python train.py --n_layer=9 --d_model=128 --n_head=2 --n_kv_head=2 --head_dim=64 --d_mlp=256 --vocab_size=8192 --activation="swiglu" --norm="rmsnorm" --norm_place="pre" --norm_eps=1e-05 --positions="rope" --rope_base=32500.0 --rope_fraction=1.0 --qk_norm=false --attn_scale=0.125 --bias="none" --tie_embeddings=true --parallel_block=false --init="normal" --init_std_qkv=0.0436 --init_std_o=0.0 --init_std_up=0.0436 --init_std_down=0.0 --optimizer="muon_variant" --lr=0.00656 --beta1=0.95 --weight_decay=0.028 --lr_head=0.00453 --grad_clip=2.0 --warmup_steps=200 --schedule="cos" --final_lr_fraction=0.1 --batch_tokens=16384 --seq_len=1024 --doc_mask=true --train_tokens=130300000 --steps=7953 --dataset="wikipedia_en"
Each number is 200 + 20 x the weight over the matrix's rms, rounded and kept within 0 to 999. Layers, rows and columns count from 0.

# layer 3 attention output, 128x128, rms 0.0824, rows 80-127, columns 0-127
168,219,170,195,194,199,182,201,197,223,223,223,231,207,184,217,179,199,181,217,183,216,156,203,227,194,195,206,230,192,172,222,198,195,176,222,192,190,190,215,225,177,238,164,204,233,175,178,210,234,183,165,228,172,195,182,204,173,216,206,200,182,181,176,179,190,209,228,210,196,192,210,216,200,210,213,230,168,206,188,190,200,223,203,232,249,196,214,202,168,184,154,198,220,194,195,180,203,215,194,196,189,215,214,203,171,203,154,232,209,217,208,198,194,162,207,182,214,176,205,227,192,225,200,222,201,197,208
209,195,148,208,217,224,164,205,196,221,213,172,182,197,232,222,161,193,196,218,209,181,220,242,194,233,225,233,173,213,211,194,213,189,169,208,230,207,200,203,192,142,190,208,203,199,198,193,197,159,199,190,190,201,130,213,188,254,233,186,182,185,209,228,217,201,212,215,183,218,192,201,216,237,184,188,210,222,210,204,211,196,205,194,185,201,174,229,204,213,190,197,203,186,230,194,157,193,177,202,167,209,206,220,207,190,216,220,207,166,217,227,204,190,182,201,160,204,198,178,192,202,217,193,222,198,220,224
201,216,181,209,211,225,190,182,214,200,203,216,169,185,269,198,236,251,179,211,191,197,228,179,237,178,176,195,205,184,214,196,193,206,161,208,227,227,215,178,192,197,196,183,184,203,238,223,143,205,228,190,197,181,203,165,233,199,194,233,193,189,222,178,214,203,196,197,213,175,198,192,226,235,156,205,168,188,202,206,189,189,201,210,230,187,180,169,231,188,196,213,178,195,193,188,215,186,168,195,189,187,185,215,192,192,177,193,177,203,196,200,218,202,175,184,210,200,175,170,200,192,213,206,197,177,198,189
227,191,227,239,181,223,193,183,194,224,201,203,219,191,176,194,212,211,183,192,216,192,191,206,214,214,194,200,243,212,228,226,211,164,218,241,175,190,177,168,180,151,217,232,197,202,192,216,191,212,196,193,204,239,257,201,201,193,203,194,210,195,216,187,212,177,218,175,192,204,204,185,218,192,214,227,224,201,201,146,166,189,209,250,194,175,222,221,194,215,167,179,208,230,213,187,189,172,204,214,163,205,166,212,195,211,204,172,195,228,192,196,192,165,194,208,195,181,198,208,236,180,240,165,191,221,190,210
203,200,234,195,206,211,211,179,208,207,193,213,183,162,197,189,159,187,179,214,177,194,195,172,201,171,246,192,171,200,197,189,171,161,162,200,196,194,204,185,222,185,254,177,171,177,201,218,143,216,181,186,182,200,227,182,151,187,212,198,179,195,234,213,197,210,235,213,207,192,222,197,197,218,251,184,203,196,190,182,177,233,162,200,208,171,209,234,221,202,209,211,204,215,210,197,190,198,184,195,206,216,219,186,172,205,210,193,220,195,195,205,197,214,206,223,205,205,198,213,225,231,202,222,199,172,197,211
209,212,193,177,199,210,188,180,207,209,203,233,165,193,178,195,221,222,132,219,169,187,188,197,159,188,229,201,223,229,211,193,177,200,200,195,218,193,199,220,206,205,194,179,213,193,175,212,202,203,199,195,174,171,202,244,195,218,225,148,204,190,208,194,217,210,208,220,185,221,197,161,201,196,220,192,228,219,186,198,224,197,194,186,214,213,203,195,182,196,206,186,208,201,194,197,192,194,193,230,213,205,192,223,176,186,185,188,189,178,206,193,212,185,197,205,193,174,203,193,172,201,208,211,191,214,190,205
220,176,242,219,197,209,181,184,209,211,196,150,196,212,226,207,235,199,197,214,195,199,224,222,214,207,192,200,210,215,197,204,200,197,195,180,163,205,192,182,191,164,246,239,228,216,172,212,182,171,190,219,192,207,182,198,209,219,243,216,222,212,175,194,206,179,198,180,231,197,218,204,205,197,228,195,217,170,157,211,183,179,220,204,215,204,175,207,215,199,191,239,226,215,203,208,196,190,192,198,205,226,209,188,183,178,223,217,184,193,214,208,209,208,177,229,183,230,232,188,200,218,204,173,209,194,202,196
203,201,235,229,214,200,189,203,163,196,218,196,171,202,211,196,212,179,219,179,210,246,212,219,213,220,191,202,187,209,215,216,209,203,171,223,198,232,196,216,226,186,191,198,196,179,225,205,181,208,174,228,196,178,248,190,190,243,190,202,187,213,204,229,188,221,177,198,208,218,193,177,184,188,210,190,183,216,209,236,185,178,195,184,185,193,190,174,204,211,214,191,208,207,206,167,207,190,193,197,205,198,223,178,228,234,170,218,212,194,180,192,219,218,185,204,222,187,225,199,175,171,175,207,203,168,200,200
191,226,216,180,175,160,171,201,183,206,206,204,190,177,166,201,197,222,195,164,208,167,230,215,167,199,209,165,161,226,237,192,184,204,211,183,199,231,187,205,189,210,220,187,210,194,185,201,201,207,177,195,204,193,166,215,213,240,190,172,202,165,148,182,223,204,171,182,231,215,197,204,218,228,210,187,152,170,189,204,208,167,199,209,212,179,221,196,222,180,236,183,210,226,195,191,192,171,201,213,201,185,200,209,223,185,230,200,208,243,205,201,195,217,218,194,213,204,184,196,181,184,166,212,223,216,174,197
172,234,200,194,224,206,204,194,204,209,165,191,235,201,199,192,139,201,223,204,225,197,258,166,231,211,171,182,184,188,225,208,196,186,180,189,184,216,209,179,182,210,193,205,170,179,198,170,198,194,220,174,192,209,194,207,198,180,183,210,208,192,147,202,225,191,185,172,200,187,177,208,226,170,172,178,183,176,241,181,194,194,194,215,215,185,213,220,193,220,179,195,230,186,214,179,209,153,185,199,197,194,174,215,195,198,223,181,188,251,168,188,201,189,198,213,201,205,178,203,186,164,199,198,184,176,196,179
220,208,216,221,211,185,221,187,192,195,229,181,180,224,157,171,232,173,156,224,181,156,209,242,230,188,157,160,206,193,176,188,193,246,196,204,221,194,170,201,256,224,234,194,230,284,211,212,205,204,177,220,202,191,176,183,229,209,251,204,214,222,213,204,196,229,185,151,195,193,182,188,223,204,205,225,181,195,199,239,214,197,216,179,185,196,225,146,205,187,227,216,176,241,174,203,180,192,181,163,195,175,173,202,169,217,216,230,225,223,216,214,168,180,199,180,215,187,197,197,176,199,206,192,197,201,241,166
237,199,195,201,194,224,214,219,243,188,195,190,243,197,215,222,230,181,205,177,167,190,198,218,187,172,220,198,167,201,182,195,182,209,217,230,193,199,196,203,197,191,224,207,229,194,216,226,240,237,203,236,221,213,192,192,215,149,236,188,196,203,205,198,229,250,193,202,197,184,221,181,242,193,175,227,199,200,214,212,197,218,207,200,215,166,190,209,207,224,195,204,212,214,215,223,186,188,214,194,212,223,197,199,206,192,206,221,173,204,219,205,231,185,220,180,217,208,208,232,205,229,216,204,213,164,192,200
176,201,167,249,173,194,204,191,218,177,229,156,235,194,189,203,144,210,177,208,198,180,213,205,217,217,182,199,215,230,138,210,196,218,188,212,209,214,207,176,214,163,224,183,178,215,214,196,238,202,224,194,218,216,182,195,239,184,224,202,214,249,252,214,195,184,231,219,184,210,209,227,201,212,182,162,182,182,216,201,211,225,193,205,222,212,193,171,204,204,174,187,206,231,192,206,200,197,188,170,201,185,186,186,185,179,227,179,193,183,186,215,208,213,202,198,237,212,190,221,182,208,222,199,197,219,215,178
176,212,147,215,215,203,205,206,203,206,196,186,166,148,195,198,187,231,198,240,202,194,244,210,231,178,202,211,237,174,237,138,186,222,181,172,171,208,185,191,169,174,179,216,207,198,215,188,222,160,199,167,245,187,213,204,157,203,213,173,232,195,191,207,215,171,191,179,201,220,233,194,226,191,154,189,167,236,214,225,198,237,195,176,221,212,215,208,182,159,197,188,218,203,204,221,213,162,204,181,187,213,199,197,186,197,197,167,160,215,190,200,203,205,207,217,217,206,185,190,199,194,168,194,202,214,188,177
201,233,196,213,215,137,214,208,172,160,179,204,226,223,203,208,196,204,214,243,195,170,189,203,213,191,163,216,220,193,186,206,148,164,209,212,195,217,169,192,219,215,227,190,160,205,201,192,162,224,200,206,166,157,196,196,195,201,212,196,229,184,208,210,180,208,203,179,205,199,224,217,188,204,192,182,220,191,203,175,177,229,194,165,214,213,202,178,221,159,179,230,170,253,186,208,206,228,187,221,204,188,164,191,194,182,197,229,208,236,197,187,212,195,200,197,206,183,196,201,213,221,201,189,193,231,237,210
203,188,176,205,190,229,200,158,184,203,234,214,222,235,184,190,196,206,177,228,201,191,192,208,182,152,197,196,199,189,216,175,212,197,198,176,198,187,204,210,176,203,190,153,195,200,180,240,219,216,199,191,196,176,196,180,226,189,224,220,195,167,211,197,179,215,209,226,198,168,219,201,198,198,208,185,206,199,184,232,227,189,243,237,216,175,157,180,208,221,192,214,185,208,202,172,204,196,195,186,204,184,214,204,151,223,214,177,194,180,200,200,201,204,193,201,195,221,173,208,206,182,203,197,185,160,201,222
151,212,175,175,201,184,198,207,190,192,224,232,199,180,180,188,182,198,241,224,202,213,221,189,217,208,165,214,182,179,221,203,214,212,213,174,222,200,186,197,161,216,201,204,185,239,159,166,183,204,201,209,219,239,195,210,164,153,205,231,207,208,199,184,203,205,190,189,174,202,201,172,222,203,184,225,219,183,222,186,228,206,207,181,192,216,176,220,231,185,207,222,198,187,195,216,233,210,177,204,199,189,190,224,194,196,194,197,158,181,202,177,174,193,204,216,191,208,174,221,220,209,174,208,208,210,195,218
206,196,212,185,206,197,231,217,195,183,156,218,131,199,244,221,188,214,179,193,191,175,213,166,203,208,200,209,196,161,211,175,209,197,179,173,191,186,159,245,199,209,222,199,193,185,180,196,209,186,181,195,193,192,188,189,172,210,192,207,205,209,197,192,199,209,203,206,215,190,198,229,167,207,202,212,199,222,206,195,242,200,198,149,176,190,207,196,154,187,181,211,182,183,169,233,221,234,168,202,194,198,205,208,198,168,203,181,199,238,197,196,184,196,192,193,185,209,213,204,163,217,220,180,226,198,208,177
151,188,187,182,219,190,219,188,234,196,194,185,179,203,184,225,243,159,219,205,179,188,171,205,174,194,196,206,235,195,174,177,195,167,213,184,194,203,199,146,199,223,203,203,197,194,150,165,161,223,211,192,216,171,167,204,217,198,177,188,207,175,146,197,211,212,175,147,186,206,189,198,183,179,196,194,196,200,203,188,210,203,221,219,234,174,199,208,195,197,200,181,202,206,171,226,198,168,239,208,172,199,181,211,216,200,178,217,183,194,207,207,207,193,200,222,204,159,187,173,186,212,165,227,218,183,191,177
221,189,202,211,220,163,194,196,195,201,212,177,215,267,191,206,205,192,207,181,217,210,210,196,207,194,204,214,220,210,219,209,205,190,190,204,224,258,228,247,186,206,188,197,191,212,199,207,159,237,237,204,221,181,203,187,239,170,184,172,199,207,225,210,185,221,215,206,200,209,215,176,229,203,169,209,216,233,177,192,212,198,225,212,222,182,220,197,207,223,244,218,196,199,178,210,198,187,197,178,194,216,184,184,187,204,186,165,208,172,216,196,235,190,192,170,187,223,171,207,202,208,169,246,218,194,204,196
196,212,199,198,206,184,210,174,208,190,212,240,216,224,216,207,201,186,214,206,188,181,243,202,172,247,212,208,209,186,207,171,203,221,224,197,186,167,204,216,172,212,193,242,223,221,229,175,206,232,189,179,234,218,199,174,232,166,209,155,207,231,192,243,220,220,216,213,190,184,199,218,219,188,237,213,229,188,212,191,228,155,179,217,189,184,207,201,206,166,193,209,196,164,212,186,190,211,185,212,174,197,213,197,181,212,208,192,195,196,208,200,204,198,224,215,218,232,205,196,204,180,175,209,190,198,198,205
207,177,209,171,202,198,201,202,180,195,182,229,178,199,177,218,187,207,199,213,209,222,201,215,219,205,185,196,214,202,219,170,172,201,214,216,177,207,189,166,216,189,185,222,219,221,191,171,188,227,184,204,227,189,195,197,192,200,185,167,171,204,200,251,218,189,189,179,201,196,220,180,194,196,209,189,222,214,242,184,174,204,199,197,189,196,187,200,180,191,194,208,233,208,242,195,205,185,214,201,193,203,192,222,194,203,212,209,180,178,237,190,190,217,228,241,195,201,227,197,203,182,219,165,194,198,177,192
179,184,183,194,196,201,186,192,184,219,178,178,205,168,187,195,199,170,239,189,148,215,178,229,213,214,177,220,200,182,222,208,207,228,182,205,172,202,239,197,209,171,236,192,207,233,165,187,197,198,194,194,190,206,194,163,153,188,210,204,199,165,197,201,225,194,185,213,192,218,194,174,198,195,190,205,230,217,224,172,181,186,202,190,211,203,179,205,206,201,165,149,193,190,234,188,233,205,190,191,203,216,194,202,181,190,179,203,217,207,204,202,202,216,170,174,185,200,189,202,228,216,185,188,231,194,210,215
204,187,159,171,202,218,191,189,181,216,210,201,208,207,212,185,216,184,202,201,220,201,187,162,235,250,204,179,186,162,198,202,178,213,167,158,211,226,225,181,218,171,168,188,231,190,175,171,189,228,199,182,171,219,216,191,214,195,176,175,146,202,215,213,221,193,194,202,217,177,210,209,173,211,204,204,214,175,208,201,192,199,194,189,189,207,180,195,173,194,208,211,205,193,206,209,176,219,209,228,186,218,174,203,206,203,199,196,169,188,207,205,184,210,229,175,214,205,206,178,160,225,206,181,189,172,225,209
163,209,186,183,207,202,185,215,193,192,182,225,190,161,178,201,217,199,187,217,136,190,222,190,177,122,214,184,211,184,178,202,194,216,212,169,156,172,197,207,208,183,255,202,210,233,194,213,170,218,175,188,220,189,200,200,192,180,200,226,187,226,192,201,177,207,219,195,219,188,207,195,203,200,217,221,190,219,206,173,227,198,139,182,193,210,209,207,198,175,188,154,190,172,221,214,200,207,171,189,205,206,209,221,161,182,233,213,216,214,192,204,171,203,187,164,200,214,182,174,174,174,195,218,210,208,191,191
183,217,230,195,188,187,223,187,232,155,219,243,207,220,227,207,184,207,212,173,197,212,176,149,190,199,238,198,192,157,152,180,202,202,213,167,209,243,160,164,210,221,202,190,197,224,214,230,222,214,162,215,213,203,204,178,163,219,202,216,217,170,269,205,202,175,180,192,206,208,196,204,214,203,194,219,220,158,189,198,193,213,185,215,164,197,187,237,199,128,182,212,216,193,200,212,201,243,224,235,190,208,171,169,234,199,256,210,168,187,212,163,213,200,216,223,224,170,182,185,181,207,199,205,231,213,181,200
208,199,224,208,206,236,205,188,180,139,218,233,218,211,199,216,174,233,185,215,183,204,216,223,214,202,202,212,199,207,203,209,177,167,137,234,190,215,185,195,245,190,177,192,217,177,200,182,191,191,195,178,196,233,202,203,213,185,203,200,208,193,215,215,208,228,236,212,231,182,189,188,223,207,187,214,183,229,226,207,211,191,203,174,220,213,208,207,205,221,187,209,208,181,208,194,193,212,209,190,185,202,211,192,173,224,222,214,212,169,193,208,189,213,215,234,219,229,177,195,204,168,181,165,190,193,208,200
167,188,190,188,208,193,175,228,173,213,174,182,257,202,166,178,186,237,192,206,206,215,191,179,209,164,210,209,233,182,207,185,170,165,184,184,186,194,192,193,199,189,220,197,197,243,191,178,219,211,229,195,203,157,221,215,189,198,241,206,197,166,168,220,220,159,172,187,215,194,221,230,217,187,216,196,177,219,199,205,212,224,183,188,201,198,212,198,156,201,169,182,196,211,210,201,192,228,236,239,207,181,225,197,205,174,182,225,201,226,233,215,215,164,164,189,198,179,226,195,205,196,202,224,218,221,204,208
246,199,195,160,162,189,210,172,222,183,150,178,186,195,193,206,216,206,193,190,188,157,194,159,206,198,217,203,191,206,245,172,232,177,215,224,179,190,218,187,196,225,169,176,175,171,175,185,235,228,194,177,161,198,212,199,175,191,204,229,180,204,237,181,209,176,225,190,218,206,212,200,214,190,197,184,187,184,209,180,173,214,195,199,201,205,197,183,183,169,198,215,209,191,192,215,195,193,210,193,173,209,190,180,235,156,162,201,187,237,184,186,207,231,191,224,225,185,182,201,213,203,192,172,207,222,172,162
189,199,228,178,204,204,201,229,191,175,197,200,189,187,190,160,156,216,209,217,186,196,232,174,199,214,225,188,205,209,193,199,171,226,213,191,145,189,196,184,212,198,209,220,198,208,188,204,207,197,217,229,243,178,180,177,176,221,213,228,215,230,213,236,210,215,208,213,193,221,206,164,213,169,197,208,215,219,204,237,200,221,151,186,211,208,215,180,182,161,216,208,192,205,215,171,230,175,196,180,185,191,207,213,192,193,193,218,202,190,186,185,208,224,189,171,222,207,185,218,172,189,205,196,194,203,195,185
183,227,201,175,213,210,191,220,186,202,218,202,176,206,211,208,179,188,228,222,181,207,233,155,208,203,172,183,228,202,196,191,225,206,218,180,211,194,219,188,195,228,182,199,160,199,217,213,203,158,190,204,195,189,162,227,183,181,164,231,209,193,171,191,181,197,190,181,200,205,207,192,192,212,205,213,227,217,207,246,186,198,173,189,183,217,205,148,209,186,193,191,182,194,180,209,163,186,212,206,230,215,176,238,201,184,220,205,204,229,270,218,238,201,203,250,201,201,205,227,190,173,189,159,161,193,181,193
213,182,203,208,201,198,203,187,203,195,165,203,206,183,228,219,192,232,208,135,213,255,159,227,185,183,184,213,181,201,192,193,208,204,188,243,183,268,220,220,218,208,231,169,204,215,189,227,212,209,217,188,170,203,194,207,202,179,201,213,221,242,175,193,207,187,177,208,172,185,174,182,204,213,201,217,209,210,179,189,178,189,201,220,214,219,204,175,216,215,195,193,222,207,210,189,189,204,210,205,183,162,204,222,222,220,187,211,188,179,219,179,203,197,168,207,174,211,191,185,204,188,179,203,183,220,208,190
199,157,198,211,230,252,216,240,208,184,162,189,197,208,214,184,230,207,235,177,209,201,205,173,201,199,209,195,194,207,198,213,196,213,189,170,173,204,192,203,173,173,173,168,205,215,188,193,194,234,208,203,187,205,170,191,162,239,193,159,201,247,142,203,233,184,204,221,193,185,224,173,187,240,213,205,210,242,179,199,174,194,209,176,199,212,225,238,223,188,189,193,158,221,210,191,189,208,225,192,182,209,182,171,207,158,185,166,212,198,236,228,212,215,203,208,189,188,216,189,170,224,206,197,167,184,227,192
218,179,228,202,212,181,197,178,155,229,198,204,163,240,197,187,238,220,206,199,184,199,222,213,222,212,236,187,184,213,184,190,209,198,224,183,201,201,213,220,202,178,176,168,258,248,223,206,194,206,175,186,202,197,222,142,209,177,193,158,208,197,218,214,159,195,199,204,231,183,229,237,193,206,212,159,199,174,191,205,231,193,204,190,181,182,209,214,235,194,240,186,219,172,217,173,172,199,202,202,174,207,203,181,216,200,188,188,219,191,187,196,185,186,147,228,185,191,183,205,220,209,216,195,199,219,187,202
202,207,213,212,236,226,186,195,191,235,187,215,227,223,198,207,178,198,197,182,209,215,189,200,191,208,194,188,206,182,223,197,192,209,215,216,182,198,182,207,215,210,218,168,210,228,177,186,195,192,224,217,232,214,178,207,199,187,247,180,200,190,190,207,209,197,184,246,193,192,200,181,179,213,213,207,229,191,208,193,185,197,228,190,174,211,183,218,235,213,202,216,184,172,202,193,178,190,185,181,212,223,175,209,195,226,180,187,185,171,182,214,200,195,215,223,189,218,215,208,149,194,193,198,214,211,188,217
197,176,135,190,192,195,208,204,185,239,197,200,219,182,217,190,222,243,213,172,198,206,190,188,194,189,193,219,225,205,215,176,180,206,214,216,184,186,239,227,201,208,181,172,199,165,177,227,217,188,183,219,183,196,199,170,234,178,168,193,186,167,214,231,201,228,194,196,218,199,173,188,178,187,200,207,198,173,217,212,208,183,194,204,222,196,203,190,198,191,179,168,189,189,198,200,207,208,169,200,199,190,216,220,171,221,159,217,189,204,196,200,212,219,199,180,194,216,194,199,187,171,192,211,218,213,213,182
218,176,204,182,210,187,181,208,194,228,176,227,196,221,169,203,228,176,193,173,214,203,156,218,223,198,208,166,176,185,219,203,216,199,199,192,161,206,248,218,158,209,158,207,188,200,178,177,179,195,184,229,225,212,241,190,198,202,202,245,177,222,232,216,221,197,214,196,157,202,161,185,207,210,175,220,195,216,225,187,250,230,209,184,176,208,215,174,187,231,198,221,230,202,144,202,193,181,189,206,222,211,193,184,246,170,185,214,215,179,190,211,234,194,194,225,210,188,248,182,158,177,191,240,200,189,217,212
212,191,193,186,211,214,187,214,207,172,215,222,166,227,200,195,223,204,222,203,222,194,213,200,155,188,198,209,230,207,234,216,178,171,201,182,196,169,185,200,166,217,193,237,191,200,211,228,186,239,225,213,206,190,246,231,193,162,198,224,220,208,217,218,228,204,193,195,218,226,197,170,188,196,235,214,205,193,186,186,197,214,196,220,230,179,182,204,190,186,243,189,183,202,216,228,222,177,203,155,206,158,236,203,213,201,198,181,187,205,226,178,206,193,204,169,181,207,214,210,163,232,223,217,195,203,212,197
211,210,183,178,187,222,162,221,194,188,159,224,225,207,189,206,199,191,228,201,168,210,182,189,210,194,227,216,210,204,206,207,187,152,198,196,219,200,185,221,158,208,217,212,218,224,194,174,192,228,222,204,222,217,202,191,176,181,195,215,221,160,197,205,226,191,207,201,199,213,169,184,201,214,181,222,218,196,213,198,172,241,205,198,213,211,225,201,210,180,208,173,203,246,220,176,186,182,187,207,201,200,177,216,185,209,196,213,184,185,204,193,183,216,211,154,208,231,212,188,184,225,211,214,210,250,213,197
203,158,221,224,161,230,200,178,214,229,206,238,232,232,189,206,199,196,221,180,228,210,202,209,176,145,227,192,213,250,195,182,185,179,174,208,235,207,151,199,220,185,209,220,170,199,186,235,238,223,220,204,172,208,199,212,220,168,211,177,150,217,160,218,212,188,228,213,211,198,234,212,209,232,179,185,200,202,185,206,218,202,174,199,177,178,192,189,189,207,189,187,203,194,227,182,212,206,178,232,217,232,223,191,206,210,201,183,199,180,219,178,202,227,211,185,192,181,197,189,209,181,212,225,200,183,205,240
211,204,199,193,206,233,191,194,214,213,212,198,171,155,225,182,236,211,190,182,210,205,202,200,157,182,178,199,202,201,212,182,199,214,186,183,208,152,180,214,207,209,266,187,223,208,206,202,193,147,210,166,244,202,209,189,207,219,161,220,188,199,209,203,207,218,190,211,219,191,174,181,215,192,209,219,218,224,186,160,188,226,191,210,209,225,211,176,219,204,208,214,185,186,185,205,207,197,187,187,188,184,186,195,213,226,206,194,196,224,179,240,159,196,208,214,226,223,189,181,204,203,216,190,184,210,196,202
208,174,235,203,192,187,219,210,187,198,183,180,211,152,202,227,174,171,194,219,176,167,176,208,212,218,179,218,189,241,202,181,227,198,195,229,172,201,210,170,163,197,211,226,193,210,202,200,221,211,215,203,212,199,224,169,173,199,233,202,152,210,205,188,203,210,221,207,210,187,193,217,231,177,179,193,203,196,184,220,248,197,193,206,156,186,164,200,236,235,214,184,194,187,204,211,193,180,223,204,196,165,189,170,209,195,209,203,223,202,224,211,231,197,208,195,192,222,159,217,238,208,236,219,183,181,171,210
205,202,182,182,190,175,198,161,214,196,227,211,194,188,197,194,202,187,180,173,200,202,248,172,188,204,200,202,218,198,164,208,219,174,228,194,204,185,197,205,199,197,205,209,187,199,220,179,220,204,219,183,179,194,217,181,168,187,173,207,206,199,153,219,207,192,166,230,180,204,210,201,208,197,224,204,223,214,183,184,203,210,193,228,188,216,221,203,194,162,207,213,205,179,177,186,192,216,223,196,192,173,198,210,189,208,232,194,197,181,195,181,202,207,211,223,199,202,211,216,228,185,160,198,220,229,205,209
218,192,190,195,217,218,171,198,240,243,241,213,198,173,174,170,198,238,173,203,209,126,182,195,215,203,186,183,189,180,214,194,229,187,222,222,225,204,216,193,190,193,177,222,189,180,181,238,207,218,221,212,221,179,207,233,185,204,195,213,209,162,247,215,171,168,209,204,223,179,243,184,197,202,204,205,212,211,189,191,187,224,211,213,203,191,214,196,192,205,164,192,238,204,214,229,227,198,200,195,169,214,183,229,193,226,221,199,209,198,188,204,208,196,176,204,202,195,210,197,216,172,203,204,178,217,211,195
198,196,212,162,215,193,191,195,224,197,201,189,176,204,183,198,198,237,182,225,172,220,167,246,192,201,228,227,183,173,198,232,178,217,220,170,174,171,198,255,223,190,173,236,214,197,201,187,211,197,201,210,197,193,205,203,163,209,197,215,200,204,177,194,210,194,192,226,196,229,229,184,184,237,196,200,210,226,199,186,179,186,207,224,227,204,191,221,220,171,223,189,174,168,211,218,210,202,196,153,215,225,181,228,219,203,199,201,211,220,215,205,204,230,195,191,220,215,179,195,210,220,159,180,244,185,190,197
232,185,226,204,200,252,206,212,234,196,187,199,236,167,216,179,234,163,186,175,243,222,220,206,211,209,205,175,217,194,201,198,187,206,163,204,209,230,204,162,230,220,201,213,214,177,219,205,213,241,190,207,166,211,184,198,194,195,188,209,164,226,165,182,173,172,168,168,203,163,195,234,197,178,220,184,183,225,227,204,179,196,202,184,172,236,199,223,204,228,197,191,211,182,215,238,199,225,217,196,231,222,212,212,161,188,198,209,196,209,181,184,162,198,189,250,201,236,211,215,191,202,188,179,186,215,220,202
188,191,188,243,191,239,173,195,220,225,207,218,202,148,205,228,208,194,197,162,226,184,182,221,174,176,231,191,206,239,186,205,207,188,193,207,211,167,209,241,199,206,183,210,222,198,173,190,186,209,201,215,193,209,228,196,202,175,182,219,199,196,203,205,201,197,162,199,223,186,174,184,212,209,195,188,200,189,201,160,218,210,212,195,212,180,210,166,192,213,232,210,234,181,179,178,201,186,217,207,213,202,192,194,207,201,217,174,223,221,192,199,218,190,157,214,200,235,203,226,214,213,187,189,190,202,189,207
173,221,210,201,223,197,158,218,208,205,155,162,247,212,151,181,172,195,192,155,196,184,211,195,206,161,179,211,201,190,172,202,189,213,228,227,250,210,228,201,196,224,169,190,202,207,199,208,182,234,247,189,207,239,186,187,167,188,200,165,194,201,229,199,217,181,193,194,224,211,225,193,209,202,164,182,193,219,172,198,196,221,181,243,212,228,202,196,181,206,195,202,197,183,206,222,226,195,199,223,205,209,201,162,209,167,165,168,216,191,187,177,213,214,198,212,197,177,206,197,189,205,215,190,186,205,211,182